Weights of a small transformer language model: 14 layers.
Each number is 200 + 40 x the weight over its row's rms, rounded and kept within 0 to 999. Layers, rows and columns count from 0. The size before them is the row's rms in percent of the matrix's.

# up: layer 2 MLP up, 1024x256, rms 0.128, rows 35-61, columns 128-255
# down: layer 2 MLP down (transposed), 1024x256, rms 0.0616, rows 35-61, columns 128-255
up35,077,182,218,214,182,187,287,206,186,307,194,203,120,241,207,196,235,143,176,244,143,164,214,111,233,224,255,198,151,215,227,151,173,201,226,158,202,189,180,240,152,185,193,142,279,193,260,190,232,224,179,251,172,107,198,183,253,144,224,176,166,236,228,218,240,194,192,205,227,154,150,165,249,197,192,237,238,204,200,216,127,180,180,215,262,243,106,115,247,130,199,272,181,162,186,157,184,199,195,213,194,233,210,265,151,194,261,255,240,146,237,165,177,166,179,197,139,223,209,230,199,250,233,179,173,164,193,178,182
down35,099,144,216,221,196,193,149,189,188,178,187,220,169,169,215,190,126,249,204,196,219,181,155,278,165,155,157,182,311,213,178,227,212,195,240,178,207,278,254,137,248,199,210,232,143,191,186,187,190,176,207,207,197,238,152,204,173,193,140,196,212,90,201,209,198,126,96,156,270,219,198,220,173,265,149,138,190,132,205,178,232,219,226,243,218,218,240,190,146,233,201,250,190,260,246,243,230,186,207,214,211,151,218,149,270,137,173,230,174,280,214,207,193,229,184,221,160,151,166,186,175,164,126,262,196,207,269,226,144
up36,097,140,259,183,220,208,205,200,228,218,239,263,218,246,245,270,227,230,185,202,206,167,176,183,272,203,196,245,190,217,231,160,208,211,182,251,179,182,195,79,201,254,220,192,148,206,219,146,225,170,256,173,195,285,129,173,188,199,197,173,250,141,220,158,171,269,258,137,221,84,256,193,213,239,166,275,188,225,201,216,214,201,171,241,194,178,217,106,152,241,148,195,237,204,184,206,262,183,261,138,164,208,266,266,169,162,220,208,111,169,175,247,258,217,201,197,226,237,204,236,185,194,196,183,131,146,132,206,231
down36,100,180,229,164,205,144,236,177,218,132,142,212,191,265,222,260,220,257,218,215,186,83,183,216,181,262,178,192,223,304,204,152,214,226,163,286,176,140,164,150,271,170,197,156,185,162,192,244,169,166,209,200,233,243,216,196,230,142,216,219,214,176,207,156,201,237,210,211,217,230,213,227,265,176,176,172,145,220,241,222,181,197,124,247,216,208,166,101,183,225,175,207,242,99,183,148,238,264,244,210,194,231,243,280,153,142,239,207,135,216,170,223,203,236,222,221,148,222,164,184,150,228,262,206,153,227,196,188,268
up37,105,156,208,214,263,248,221,184,153,160,148,211,117,207,270,217,104,265,212,180,186,229,210,154,187,182,175,207,192,136,234,209,121,150,240,221,169,176,161,187,306,236,188,181,240,142,200,194,217,212,158,126,169,111,243,244,216,139,218,209,212,169,139,178,304,284,249,205,182,215,204,276,212,278,159,134,148,160,210,202,129,225,130,295,164,200,191,234,204,269,195,249,234,191,193,165,196,161,209,180,189,180,177,156,168,164,133,165,237,255,227,219,256,117,168,226,247,222,202,214,242,280,217,99,238,205,226,168,213
down37,103,190,182,228,114,202,242,262,229,186,250,195,224,154,200,232,202,229,151,115,183,232,169,155,112,151,209,187,243,175,225,205,243,199,219,229,170,203,143,256,191,142,268,202,176,238,218,243,145,221,265,205,284,213,117,191,213,159,185,230,184,244,234,197,160,145,226,144,196,222,177,155,203,181,215,194,221,292,204,200,247,183,248,166,242,175,198,218,215,198,215,230,242,233,177,214,210,170,237,179,233,261,131,272,229,182,73,196,259,169,171,240,218,235,250,146,250,249,227,232,189,153,137,140,181,176,192,178,122
up38,097,240,212,165,133,222,205,140,183,184,219,150,231,233,248,237,201,213,204,204,249,212,118,243,193,208,222,135,265,268,219,199,145,222,173,212,225,206,242,230,229,199,221,266,223,187,198,196,229,263,168,191,277,209,160,262,224,167,196,160,147,316,213,240,236,165,100,182,253,192,162,238,220,172,106,189,203,164,192,212,206,246,266,222,173,158,248,187,188,169,187,196,223,178,213,237,188,263,155,181,191,240,219,184,195,235,208,206,228,203,265,226,224,221,193,226,172,242,326,184,246,233,194,222,215,191,241,202,272
down38,100,276,242,168,229,84,175,146,175,183,179,221,191,214,228,223,187,186,251,234,267,187,186,186,187,166,197,183,186,134,218,135,173,211,180,226,239,187,206,259,144,190,224,246,230,156,168,175,161,244,222,182,242,204,121,205,233,163,159,291,213,192,310,193,233,185,222,192,165,239,233,186,249,204,159,225,192,161,195,185,167,205,237,152,178,221,233,186,243,278,197,237,159,206,167,163,265,192,188,182,151,164,257,222,182,162,218,218,164,282,207,254,265,257,144,215,262,154,140,199,143,231,264,186,218,234,219,262,193
up39,097,217,180,224,172,185,190,193,263,247,231,204,253,220,210,216,193,228,212,212,99,232,232,165,197,164,240,182,161,214,121,205,247,157,225,203,177,102,209,254,182,153,239,187,219,187,179,116,212,253,213,198,190,273,211,246,197,234,137,183,136,233,193,239,188,222,195,214,129,269,130,244,199,207,155,142,252,199,148,199,248,227,191,199,276,141,241,249,223,234,176,218,171,230,217,233,152,236,263,204,239,257,148,141,184,253,273,217,245,183,196,183,195,207,221,157,196,159,140,201,173,147,313,182,210,198,194,165,210
down39,099,263,222,209,161,113,263,250,191,255,122,227,150,220,232,244,211,111,181,205,242,266,176,246,169,194,275,233,235,205,165,227,239,218,176,229,173,163,283,241,223,160,245,164,195,87,156,190,198,249,233,170,194,166,266,191,184,87,184,185,241,266,156,197,173,228,234,200,169,213,164,221,189,184,166,169,161,160,216,196,191,191,222,227,180,179,177,215,222,190,226,207,216,238,229,261,337,200,168,254,177,156,157,211,240,183,206,244,216,224,193,160,251,224,197,173,209,133,151,244,188,186,249,163,194,197,167,206,211
up40,094,248,237,211,229,184,279,150,254,127,142,247,200,149,183,235,163,127,231,241,226,243,209,276,262,246,166,192,163,185,250,265,204,200,178,177,123,191,225,163,201,230,174,223,190,255,200,202,199,170,190,278,248,135,190,225,159,184,149,197,182,204,168,153,212,272,218,206,234,178,157,259,180,145,218,182,162,199,258,156,189,227,167,231,116,247,165,156,212,179,201,184,232,267,184,188,218,275,177,211,150,226,194,175,192,185,179,244,171,317,200,224,224,221,207,187,218,247,242,173,178,248,197,217,204,174,283,137,167
down40,097,154,164,185,180,152,179,184,176,215,186,208,177,225,199,170,147,202,185,224,212,212,237,191,179,249,183,176,188,176,157,160,193,236,272,277,151,171,264,223,137,235,189,169,145,260,115,170,189,248,132,165,178,247,108,179,255,185,147,171,243,144,229,220,146,231,184,237,156,209,249,182,203,126,172,236,162,206,239,156,234,121,215,217,206,187,250,174,197,199,171,223,202,226,210,231,250,162,170,187,162,176,165,239,278,175,186,222,261,228,191,190,278,241,141,221,202,216,280,208,203,155,203,256,303,225,179,161,149
up41,097,258,156,142,184,178,149,221,134,142,169,190,223,158,234,239,191,214,184,256,163,207,247,262,139,192,193,258,242,239,194,268,196,105,197,179,239,209,217,232,156,226,289,195,196,175,246,234,167,162,243,126,234,271,127,245,189,219,164,248,209,113,232,208,197,191,222,252,207,171,199,287,231,254,287,189,150,212,166,167,261,284,245,223,208,159,179,163,193,164,235,247,247,215,164,197,151,198,182,167,202,198,174,243,219,180,140,218,241,195,213,160,161,217,126,196,234,304,237,143,140,239,197,146,147,191,187,198,173
down41,102,151,238,222,161,197,211,221,161,239,254,247,187,251,230,210,236,185,183,201,183,262,233,228,248,239,173,122,195,236,248,174,171,202,169,153,176,242,191,190,229,184,154,120,259,232,203,148,193,241,235,200,179,178,211,220,147,216,217,229,270,248,195,238,261,127,145,186,197,191,171,66,162,172,176,181,186,181,167,212,170,121,131,156,169,202,194,279,247,250,139,214,139,203,188,204,224,167,221,180,195,197,171,136,107,212,203,121,204,137,168,256,213,178,275,236,194,108,117,195,277,230,134,235,199,192,202,171,169
up42,096,243,152,162,233,206,125,203,207,183,200,179,99,195,238,195,170,175,204,199,209,202,198,126,200,246,127,273,210,196,127,138,226,257,220,309,226,221,224,277,143,222,182,256,219,197,212,191,203,219,201,201,157,156,175,235,155,214,218,184,260,182,209,237,189,137,261,218,184,213,211,175,205,202,128,160,215,181,197,146,204,214,165,174,227,219,144,201,233,140,227,236,279,245,258,254,187,186,232,155,231,234,211,118,201,176,240,215,220,164,239,196,201,232,142,163,156,169,206,187,242,187,209,194,177,150,188,220,209
down42,094,335,233,237,175,159,199,270,194,186,135,168,155,217,175,182,197,294,211,223,212,191,189,138,249,213,224,168,193,194,294,189,270,215,183,319,166,240,155,172,225,259,262,255,157,202,225,227,184,178,190,176,215,152,234,226,206,209,169,224,205,247,223,188,162,200,204,195,139,172,159,220,213,217,127,239,196,224,126,154,147,185,124,214,189,254,222,116,213,137,256,195,106,153,209,132,162,193,192,168,175,182,181,225,104,90,247,243,225,194,189,218,242,163,166,224,222,225,222,140,212,252,218,154,159,153,224,148,194
up43,099,219,239,252,228,174,272,174,237,221,179,278,166,172,139,208,292,127,208,203,185,261,180,310,157,246,188,244,251,150,206,200,197,178,244,199,108,206,286,235,236,208,234,241,213,158,137,216,235,241,155,226,202,151,140,181,150,149,268,229,133,130,211,160,274,269,306,168,153,241,248,195,133,162,185,251,241,164,232,194,171,224,225,256,237,231,228,240,220,174,212,178,285,185,129,215,158,149,180,240,178,164,194,144,236,191,207,261,261,230,201,203,242,185,140,164,262,247,211,182,203,182,164,151,210,174,175,166,165
down43,096,250,167,207,194,236,145,180,200,299,201,217,251,190,184,246,262,121,224,253,219,208,256,229,209,245,219,236,188,294,221,147,134,327,187,216,128,137,194,257,220,238,174,219,94,160,204,169,196,158,161,246,235,208,197,177,218,213,148,208,205,138,251,186,229,157,210,237,186,207,224,154,271,141,194,245,172,224,208,193,207,238,185,257,198,206,163,136,198,190,201,198,135,245,179,236,215,179,217,164,223,196,202,177,214,226,210,309,257,166,184,183,200,224,211,202,158,224,190,213,224,174,246,222,202,190,283,258,219
up44,098,236,218,192,130,263,117,218,167,236,229,237,208,224,198,241,200,154,185,219,234,135,148,207,213,198,150,197,186,230,213,165,176,220,138,115,191,255,202,170,201,250,170,224,187,215,208,157,201,190,218,169,205,186,151,242,164,96,197,274,203,194,98,170,188,187,205,235,202,245,242,225,191,124,176,311,126,228,233,188,210,246,196,169,201,234,268,224,197,245,160,156,196,231,158,156,185,267,145,252,206,215,178,180,197,179,217,249,207,211,210,178,166,207,85,287,180,136,227,218,187,202,213,230,207,187,211,241,207
down44,097,201,161,185,249,179,213,177,245,179,154,218,155,234,211,232,142,183,256,101,254,185,157,194,202,145,230,171,200,220,164,189,141,196,288,249,199,118,165,244,184,136,195,171,199,146,222,215,210,199,265,186,178,197,205,131,187,225,212,172,134,224,287,139,176,239,170,226,296,140,181,209,234,219,251,182,176,179,224,176,188,229,210,225,109,189,269,269,172,162,111,181,143,174,208,207,181,272,199,261,186,213,172,228,120,205,178,215,213,203,189,184,236,233,254,182,210,161,251,260,209,186,130,196,211,273,201,210,248
up45,103,149,249,143,208,216,179,217,222,113,228,176,167,230,209,260,240,188,219,163,134,214,123,163,112,123,229,134,170,181,264,274,175,263,201,165,153,222,282,144,267,223,166,130,179,192,216,297,261,180,210,241,138,189,196,217,230,293,248,195,191,234,158,217,166,167,235,215,205,268,195,207,194,193,179,212,178,173,181,219,171,250,164,243,196,168,156,202,226,190,256,215,169,258,213,217,164,216,206,207,194,106,195,202,218,162,280,229,198,259,187,193,179,180,227,131,141,237,197,193,209,256,210,290,191,261,246,292,203
down45,098,204,191,171,198,135,193,289,253,208,245,159,159,217,216,185,114,212,149,211,152,215,133,153,150,214,273,184,179,196,350,263,235,247,210,199,204,253,169,211,260,266,169,232,244,192,174,230,255,247,159,228,204,224,224,217,180,220,247,212,115,212,207,213,242,50,300,230,183,180,218,106,229,193,173,212,221,226,214,158,212,202,201,231,169,135,169,192,241,226,217,253,178,229,165,217,271,241,221,248,168,129,185,172,255,248,206,251,225,211,241,194,147,204,263,163,195,211,192,158,224,198,171,151,197,213,200,205,219
up46,106,199,177,280,193,205,178,169,109,237,173,245,236,240,193,181,143,178,149,209,249,239,149,177,236,190,196,204,172,213,153,157,218,151,220,230,212,274,151,187,161,157,234,235,221,201,210,231,305,167,121,154,176,244,228,152,250,278,171,286,241,233,254,216,98,194,224,205,224,247,184,99,200,212,269,231,176,145,227,162,134,132,186,210,192,178,217,247,107,213,262,211,185,262,194,274,241,238,217,196,266,224,207,216,205,202,134,180,224,191,205,162,176,146,169,252,197,189,167,239,220,222,211,117,246,177,229,166,184
down46,105,192,191,211,274,192,218,168,141,217,195,207,260,151,160,202,303,243,189,205,207,220,214,140,222,226,241,194,168,199,194,244,177,200,193,254,177,139,194,161,190,262,187,191,222,189,194,239,179,187,153,161,203,217,190,255,161,290,192,269,254,189,203,194,181,153,132,222,283,183,99,155,226,296,194,265,179,226,179,152,203,213,126,246,183,181,227,194,219,197,206,134,293,257,145,221,227,250,263,194,217,170,197,208,220,209,200,124,147,194,219,260,167,216,170,166,191,223,234,193,202,216,159,244,216,252,184,168,293
up47,102,211,213,219,152,256,195,222,274,196,138,204,124,192,238,240,272,195,138,203,176,264,184,212,165,183,250,242,254,270,246,155,172,191,159,202,164,194,244,214,194,230,238,204,197,188,269,256,117,215,187,159,250,215,251,178,206,178,240,155,129,198,223,152,217,194,240,188,219,183,127,210,246,164,268,238,229,256,211,182,155,239,242,180,188,242,187,155,161,225,178,161,188,121,187,226,209,197,141,118,164,162,209,150,239,217,235,155,263,236,242,166,170,204,236,246,276,258,227,106,207,217,249,215,274,132,275,197,215
down47,102,226,258,261,213,194,157,164,257,206,168,247,222,231,99,159,219,207,175,205,137,244,206,131,151,182,204,190,271,252,185,156,129,157,219,235,182,170,206,175,229,147,170,180,229,192,195,237,143,166,204,124,225,197,270,217,247,223,213,267,252,109,191,128,238,142,267,164,220,174,239,180,258,137,151,168,167,252,225,192,264,175,156,181,172,229,281,181,211,162,242,239,115,183,124,194,257,228,151,160,168,181,242,181,239,161,166,253,258,233,229,235,200,252,143,227,243,214,218,262,183,208,212,215,109,196,163,246,236
up48,108,197,234,172,170,236,238,147,189,229,173,237,198,238,163,158,288,185,209,183,205,155,158,248,185,251,142,219,256,187,241,166,228,187,169,140,199,231,160,208,147,203,158,163,237,175,157,186,141,180,228,139,156,201,205,182,196,199,191,200,192,188,163,268,247,224,198,158,296,151,187,95,151,248,228,181,180,193,176,251,195,265,227,196,119,212,191,136,196,185,99,206,254,189,156,217,170,210,246,188,163,181,226,187,218,188,235,196,179,285,212,129,237,267,207,208,241,141,199,137,177,159,141,157,276,234,122,180,224
down48,096,196,218,121,215,170,256,206,154,204,146,217,228,191,202,174,260,152,216,122,189,234,128,198,183,231,211,315,174,163,278,224,278,200,198,220,136,186,206,183,152,154,187,204,196,199,300,228,234,132,166,168,124,152,176,182,162,177,249,280,180,198,266,272,306,190,176,204,200,187,182,208,212,267,284,194,205,229,170,224,154,216,196,162,280,215,228,275,180,120,181,190,229,159,214,201,174,205,256,192,188,179,167,224,229,241,204,182,287,275,243,219,250,279,247,176,226,155,208,152,222,198,155,140,172,137,196,188,206
up49,086,248,159,209,237,254,166,193,95,279,140,186,257,184,228,183,198,122,112,147,195,197,153,180,247,189,254,184,123,190,201,173,173,206,114,169,150,192,181,237,149,152,162,209,188,187,256,175,150,262,191,225,197,236,159,130,168,218,189,238,140,190,227,293,178,203,185,181,160,192,279,226,165,237,196,182,198,224,197,191,154,125,201,231,261,232,162,113,243,184,239,193,188,244,186,217,240,199,162,209,194,265,203,193,203,180,214,196,238,150,230,232,139,160,152,181,223,212,180,251,163,282,181,188,261,231,197,183,169
down49,095,148,186,234,174,222,201,207,270,172,255,165,164,185,217,251,162,199,266,223,187,142,259,185,208,214,155,212,259,210,222,249,187,194,204,189,239,237,255,156,259,181,204,217,138,203,128,180,298,155,234,206,175,207,138,189,176,216,277,183,237,215,128,140,224,167,186,165,186,212,131,215,242,221,230,252,163,215,274,171,266,306,208,205,185,212,215,254,171,258,171,211,201,183,251,245,178,213,222,203,238,176,213,196,224,257,207,159,168,259,179,171,205,239,215,188,195,154,162,141,196,165,232,232,151,155,213,226,230
up50,099,177,204,202,256,243,189,166,218,127,180,133,239,218,226,124,146,206,139,189,136,192,205,204,267,180,240,184,171,240,124,169,154,144,193,161,276,189,212,150,227,251,192,294,186,192,235,155,253,188,165,148,177,208,182,254,155,237,290,205,203,219,142,204,188,164,178,183,254,218,236,186,211,192,169,268,239,145,219,201,210,240,216,177,181,264,132,292,244,181,171,212,185,228,211,184,227,169,279,147,258,111,153,172,170,213,247,155,208,204,122,220,193,124,210,154,295,160,190,193,210,188,194,235,201,238,249,183,157
down50,101,188,188,185,193,221,198,130,243,215,191,162,180,237,171,201,163,197,202,201,242,192,121,229,196,152,203,139,185,267,184,220,198,225,212,188,180,95,151,223,233,233,179,193,196,223,178,209,217,193,229,159,169,206,146,216,259,239,276,214,269,244,155,227,191,241,131,182,232,213,169,40,184,118,227,244,216,232,252,217,199,160,226,182,253,161,214,225,185,199,217,228,204,128,196,214,174,176,182,155,201,152,193,161,203,235,231,306,217,207,220,269,201,198,233,126,252,197,199,132,272,152,209,179,227,145,301,156,226
up51,100,181,216,162,225,147,198,250,250,277,219,153,234,224,201,204,156,172,246,209,147,283,213,125,270,218,252,200,135,222,203,211,189,164,191,306,143,180,88,198,190,198,210,202,332,219,238,234,155,151,159,208,189,253,197,234,170,250,217,166,214,218,215,198,217,137,259,217,188,190,89,233,256,215,223,227,149,229,250,106,238,256,193,211,154,223,212,207,211,252,199,193,190,179,185,147,266,190,217,218,209,128,145,233,240,203,191,186,193,130,209,220,227,253,206,165,259,314,221,233,189,173,226,247,248,187,169,241,228
down51,102,186,236,274,187,252,156,186,190,184,158,165,200,207,188,253,162,200,166,202,172,179,231,198,171,180,166,235,242,199,207,221,239,234,149,219,212,116,170,223,177,203,171,198,150,225,158,169,227,211,174,142,210,138,209,183,221,173,216,235,251,185,224,142,164,282,170,179,202,227,311,229,177,186,98,247,162,208,282,142,148,216,285,210,179,152,232,233,236,148,183,147,248,245,163,176,222,171,172,157,256,264,217,212,248,233,272,218,179,237,217,161,221,182,190,188,155,231,270,209,221,283,180,146,160,206,217,143,247
up52,094,159,181,112,218,191,217,228,199,174,255,178,153,189,164,202,257,161,166,174,133,184,211,224,144,182,284,273,190,197,230,201,210,133,240,162,216,206,252,259,243,221,268,216,216,129,225,191,134,186,205,232,153,145,201,191,239,221,199,118,176,240,171,270,173,204,160,153,223,285,211,248,156,286,189,115,212,181,107,207,211,130,241,205,188,176,204,206,151,199,223,159,172,166,161,195,248,193,184,166,142,242,248,176,174,209,172,261,194,178,188,161,157,214,162,199,227,155,220,186,185,112,198,302,169,258,186,218,211
down52,095,196,213,241,258,166,246,223,186,162,246,186,151,158,171,242,234,162,157,157,170,176,225,181,207,232,227,132,204,190,188,222,168,179,247,190,242,222,229,238,130,132,179,182,258,111,266,173,166,221,191,231,208,198,96,180,95,185,169,201,189,184,252,238,150,126,250,196,200,234,227,202,202,176,155,183,190,175,146,236,240,236,213,200,237,157,189,176,184,216,113,237,194,193,189,228,143,144,213,181,269,130,176,232,157,184,126,196,187,211,202,146,165,189,129,181,191,201,153,166,197,177,166,245,134,271,224,213,156
up53,100,250,215,201,134,220,176,124,225,221,204,198,215,178,207,161,219,300,151,202,199,271,207,191,226,203,190,268,215,189,210,151,206,212,272,152,175,204,241,185,174,158,276,214,153,229,158,214,218,222,201,240,292,184,164,225,254,127,172,227,258,228,238,265,196,220,273,216,209,212,203,250,228,176,130,240,207,234,132,165,211,101,236,106,151,187,176,228,130,226,211,183,178,172,201,218,230,162,204,199,217,227,205,182,112,222,237,229,269,234,190,216,259,156,218,104,176,188,182,203,204,222,197,142,167,222,188,162,217
down53,100,205,194,185,234,145,123,158,190,196,195,221,186,266,177,225,137,279,214,204,187,168,246,208,233,300,157,127,163,100,195,226,177,159,207,207,211,162,203,158,163,193,154,212,179,176,216,229,211,183,247,217,237,201,195,218,200,162,217,208,153,194,216,256,210,125,181,186,168,236,133,189,223,118,153,184,232,188,190,210,133,238,148,204,209,175,177,209,245,200,186,256,186,139,166,200,192,261,236,200,202,262,239,272,221,217,284,205,228,144,200,303,228,201,215,245,201,196,211,198,241,231,207,174,189,139,152,223,205
up54,102,159,159,268,273,224,177,224,195,235,158,227,178,259,161,239,217,231,172,179,256,280,243,148,178,184,198,185,202,215,294,239,234,163,260,167,167,131,181,194,189,204,218,131,241,210,274,236,246,221,108,226,232,212,212,172,120,145,173,257,230,172,253,279,199,155,153,192,210,190,136,230,177,257,142,168,162,210,175,123,182,217,225,224,184,131,261,240,199,227,211,216,185,169,177,255,209,196,294,127,189,214,232,233,176,204,202,254,223,169,257,214,192,211,319,183,168,198,251,176,226,236,188,175,197,133,238,220,178
down54,106,246,181,233,237,216,176,212,151,225,237,189,276,141,227,210,223,238,200,260,266,221,171,207,188,144,187,187,192,218,197,223,191,243,149,185,200,167,144,241,178,221,252,182,193,221,193,129,209,206,154,187,247,174,139,168,157,236,215,145,308,245,215,213,243,188,230,160,247,184,224,223,251,151,223,122,163,219,152,113,271,196,218,247,231,127,198,203,184,200,182,184,143,187,203,171,211,191,192,202,189,200,168,187,189,265,176,226,241,167,223,200,191,209,195,197,145,186,188,174,249,241,167,232,248,215,116,137,198
up55,102,241,198,188,184,193,210,219,156,180,195,161,195,193,158,136,231,230,178,249,143,123,155,201,165,171,179,207,207,263,223,148,225,229,222,214,177,214,168,182,220,241,280,186,210,151,201,204,176,247,208,207,208,247,188,199,229,219,194,239,150,282,249,228,272,171,202,206,165,208,206,202,72,251,194,224,258,288,207,196,209,163,204,159,155,216,149,325,214,172,255,113,190,199,214,232,123,202,136,191,182,128,244,276,170,193,201,196,148,166,207,255,240,215,168,120,152,152,156,276,170,236,240,243,202,188,206,174,233
down55,102,124,170,180,218,173,178,163,176,95,186,202,197,177,191,211,233,196,177,217,278,229,202,253,243,278,183,275,250,214,218,234,204,109,234,118,200,260,180,178,212,191,167,209,200,184,177,193,282,124,237,174,153,221,179,241,229,147,154,260,192,179,160,234,169,152,165,240,240,231,119,161,170,163,211,175,155,218,219,228,256,253,187,168,224,185,283,221,162,96,177,149,250,229,162,244,234,203,214,194,177,227,148,108,172,171,191,174,170,249,201,180,191,304,184,193,231,167,210,194,179,243,222,195,221,245,177,179,246
up56,102,125,201,228,188,210,137,116,172,209,211,197,201,173,219,210,246,163,262,188,180,173,265,141,203,186,193,212,205,220,230,93,218,221,223,171,157,174,241,211,172,239,207,196,205,214,264,200,193,210,217,239,227,201,182,125,149,202,233,258,188,247,170,202,269,190,160,159,165,231,145,251,197,160,238,176,243,159,174,196,216,212,207,176,176,258,176,175,175,164,171,217,266,157,180,205,166,162,131,181,167,275,278,156,110,166,219,137,214,141,293,156,181,223,205,200,206,265,262,253,148,203,195,251,233,115,227,193,224
down56,103,209,173,269,150,236,170,158,166,246,111,204,197,99,269,150,223,171,197,197,194,196,227,214,183,196,155,175,209,223,140,177,210,172,251,207,232,200,153,202,158,195,263,196,235,131,133,130,186,168,135,181,193,174,181,170,243,146,178,191,198,177,154,119,208,264,185,126,177,192,173,199,294,199,248,176,193,208,120,165,213,234,136,186,237,204,143,240,159,218,205,219,200,235,207,227,154,178,220,177,80,180,152,152,173,212,226,193,181,209,305,156,220,261,179,232,267,279,234,226,159,191,252,309,239,194,197,225,191
up57,095,171,147,213,232,174,219,306,199,204,168,228,219,212,167,116,249,221,252,206,168,182,146,233,208,225,189,176,165,176,96,210,168,224,297,149,227,264,228,159,170,172,219,204,202,178,184,150,180,227,228,293,234,264,242,253,266,256,227,143,258,142,223,166,140,163,200,157,156,170,131,225,244,160,207,131,190,241,246,171,137,214,191,179,138,264,196,192,157,271,250,216,257,183,219,199,235,239,269,175,217,166,202,277,222,229,186,219,183,188,193,216,269,234,171,281,289,199,131,176,232,237,245,249,206,104,217,210,180
down57,099,245,196,150,178,214,193,165,233,139,247,144,201,206,283,188,218,147,177,179,178,195,241,229,258,197,217,225,211,193,279,152,249,141,191,248,165,136,158,212,217,213,260,189,231,136,205,167,240,114,177,96,225,181,142,218,180,128,219,242,207,240,213,223,172,284,164,273,123,215,204,177,188,205,176,228,196,188,130,208,243,154,194,188,230,122,190,219,193,165,211,161,175,253,207,184,187,203,180,254,203,197,213,201,173,134,216,216,190,206,190,155,134,180,178,158,140,299,207,170,264,160,146,202,191,302,202,149,246
up58,107,231,199,233,151,250,224,207,176,106,154,172,192,177,190,204,237,134,211,204,208,155,205,179,191,182,187,198,96,187,194,216,251,208,205,252,226,190,144,178,204,215,211,162,213,199,252,146,236,219,232,183,155,142,138,226,239,222,128,196,210,234,149,233,220,141,199,174,203,167,189,136,258,196,191,189,201,254,169,273,163,90,209,160,221,268,155,164,228,152,217,208,254,218,129,241,135,178,217,211,215,251,232,156,262,231,174,216,145,207,233,270,188,230,168,196,192,201,247,209,185,134,201,127,220,287,194,211,183
down58,100,227,172,258,237,163,201,226,163,222,194,220,165,193,184,143,216,201,283,241,188,191,207,184,187,179,266,230,154,183,254,240,157,104,200,240,230,157,230,229,155,243,179,193,176,187,230,183,190,213,169,182,196,193,245,170,198,164,204,179,156,196,120,226,224,255,186,196,243,110,187,65,231,150,219,196,258,253,184,226,226,189,221,269,231,196,234,207,222,186,213,203,173,183,266,125,151,176,187,149,191,166,180,277,265,218,137,207,186,242,288,226,218,228,198,224,187,194,244,205,151,245,193,183,176,189,220,233,200
up59,099,223,246,177,236,184,172,206,211,169,186,161,293,193,137,221,199,232,174,235,197,214,255,220,243,203,158,192,120,154,128,155,213,251,246,202,161,214,166,227,129,132,195,252,229,307,181,173,250,215,179,177,186,188,300,179,251,201,196,182,213,176,228,133,217,152,155,259,203,252,152,214,153,144,237,179,204,144,191,250,224,199,295,205,84,165,185,184,232,169,205,186,166,244,238,243,264,194,229,250,169,144,186,226,201,206,229,160,198,160,171,86,116,192,190,182,160,186,306,188,200,210,237,212,165,249,198,209,167
down59,102,228,232,251,285,188,166,226,214,149,168,153,238,133,211,211,242,226,236,229,192,152,220,212,224,218,242,147,216,211,196,186,113,207,241,193,190,216,232,223,86,192,158,230,243,201,210,282,196,163,230,221,183,299,192,183,229,165,146,169,216,179,272,148,226,184,203,254,166,295,180,232,209,174,167,266,205,172,244,264,199,199,273,141,204,168,210,213,262,144,234,159,150,153,269,186,258,200,201,171,201,231,161,208,182,236,267,185,177,198,153,174,204,285,211,155,148,219,277,210,164,223,178,174,256,298,233,230,225
up60,101,202,188,295,180,160,191,205,131,222,214,183,122,184,226,214,142,221,149,213,202,177,205,192,239,223,207,143,182,236,266,230,247,234,218,176,158,195,223,214,189,198,108,170,168,76,212,201,211,176,197,259,165,155,242,202,162,214,187,194,153,206,192,268,139,191,231,110,214,124,163,148,182,181,255,172,209,292,147,233,221,250,222,138,189,129,224,230,229,259,180,195,258,218,229,205,238,230,264,121,166,209,245,50,170,180,211,164,171,152,137,235,194,168,262,251,283,223,188,143,183,277,170,200,253,156,159,224,162
down60,096,162,188,226,211,183,272,234,250,211,265,204,246,217,213,175,176,240,249,173,162,177,238,186,116,200,116,147,254,210,224,164,244,105,255,202,248,283,233,209,276,181,219,202,240,227,287,129,167,236,183,208,268,193,209,124,221,173,133,254,227,215,169,177,211,199,154,230,238,210,191,195,131,216,147,174,161,215,195,221,197,164,191,206,184,144,199,249,191,226,159,230,170,219,217,205,153,168,165,154,184,175,210,140,260,143,178,122,213,157,146,290,157,195,199,100,245,194,139,174,229,208,247,165,196,274,195,101,241
up61,100,117,155,182,166,199,180,255,167,180,204,165,180,200,213,176,227,178,164,252,164,134,126,246,208,225,140,170,139,212,185,130,119,204,265,272,186,190,159,213,202,187,188,286,279,163,205,155,239,109,176,209,239,143,183,211,155,182,227,219,241,326,117,235,200,119,156,274,167,293,233,214,152,248,214,204,226,176,197,281,222,232,225,143,177,263,264,206,220,164,204,182,174,212,266,213,217,199,255,175,197,219,185,118,186,228,207,237,245,232,264,214,156,204,176,236,145,116,200,234,194,206,223,227,162,191,218,253,195
down61,104,221,162,213,179,200,224,227,162,158,166,196,225,232,254,235,170,206,176,161,66,207,166,228,239,175,203,196,137,176,144,229,216,221,264,244,183,212,237,233,176,172,118,226,222,232,273,165,182,159,226,198,215,132,127,160,197,219,212,261,240,213,157,198,202,186,229,151,250,258,250,211,177,153,200,173,235,215,173,211,256,254,154,126,221,193,200,135,171,217,224,183,198,231,241,190,215,189,268,118,213,205,133,130,139,195,225,214,207,168,199,219,211,234,251,190,213,135,188,241,223,167,202,186,168,221,239,200,152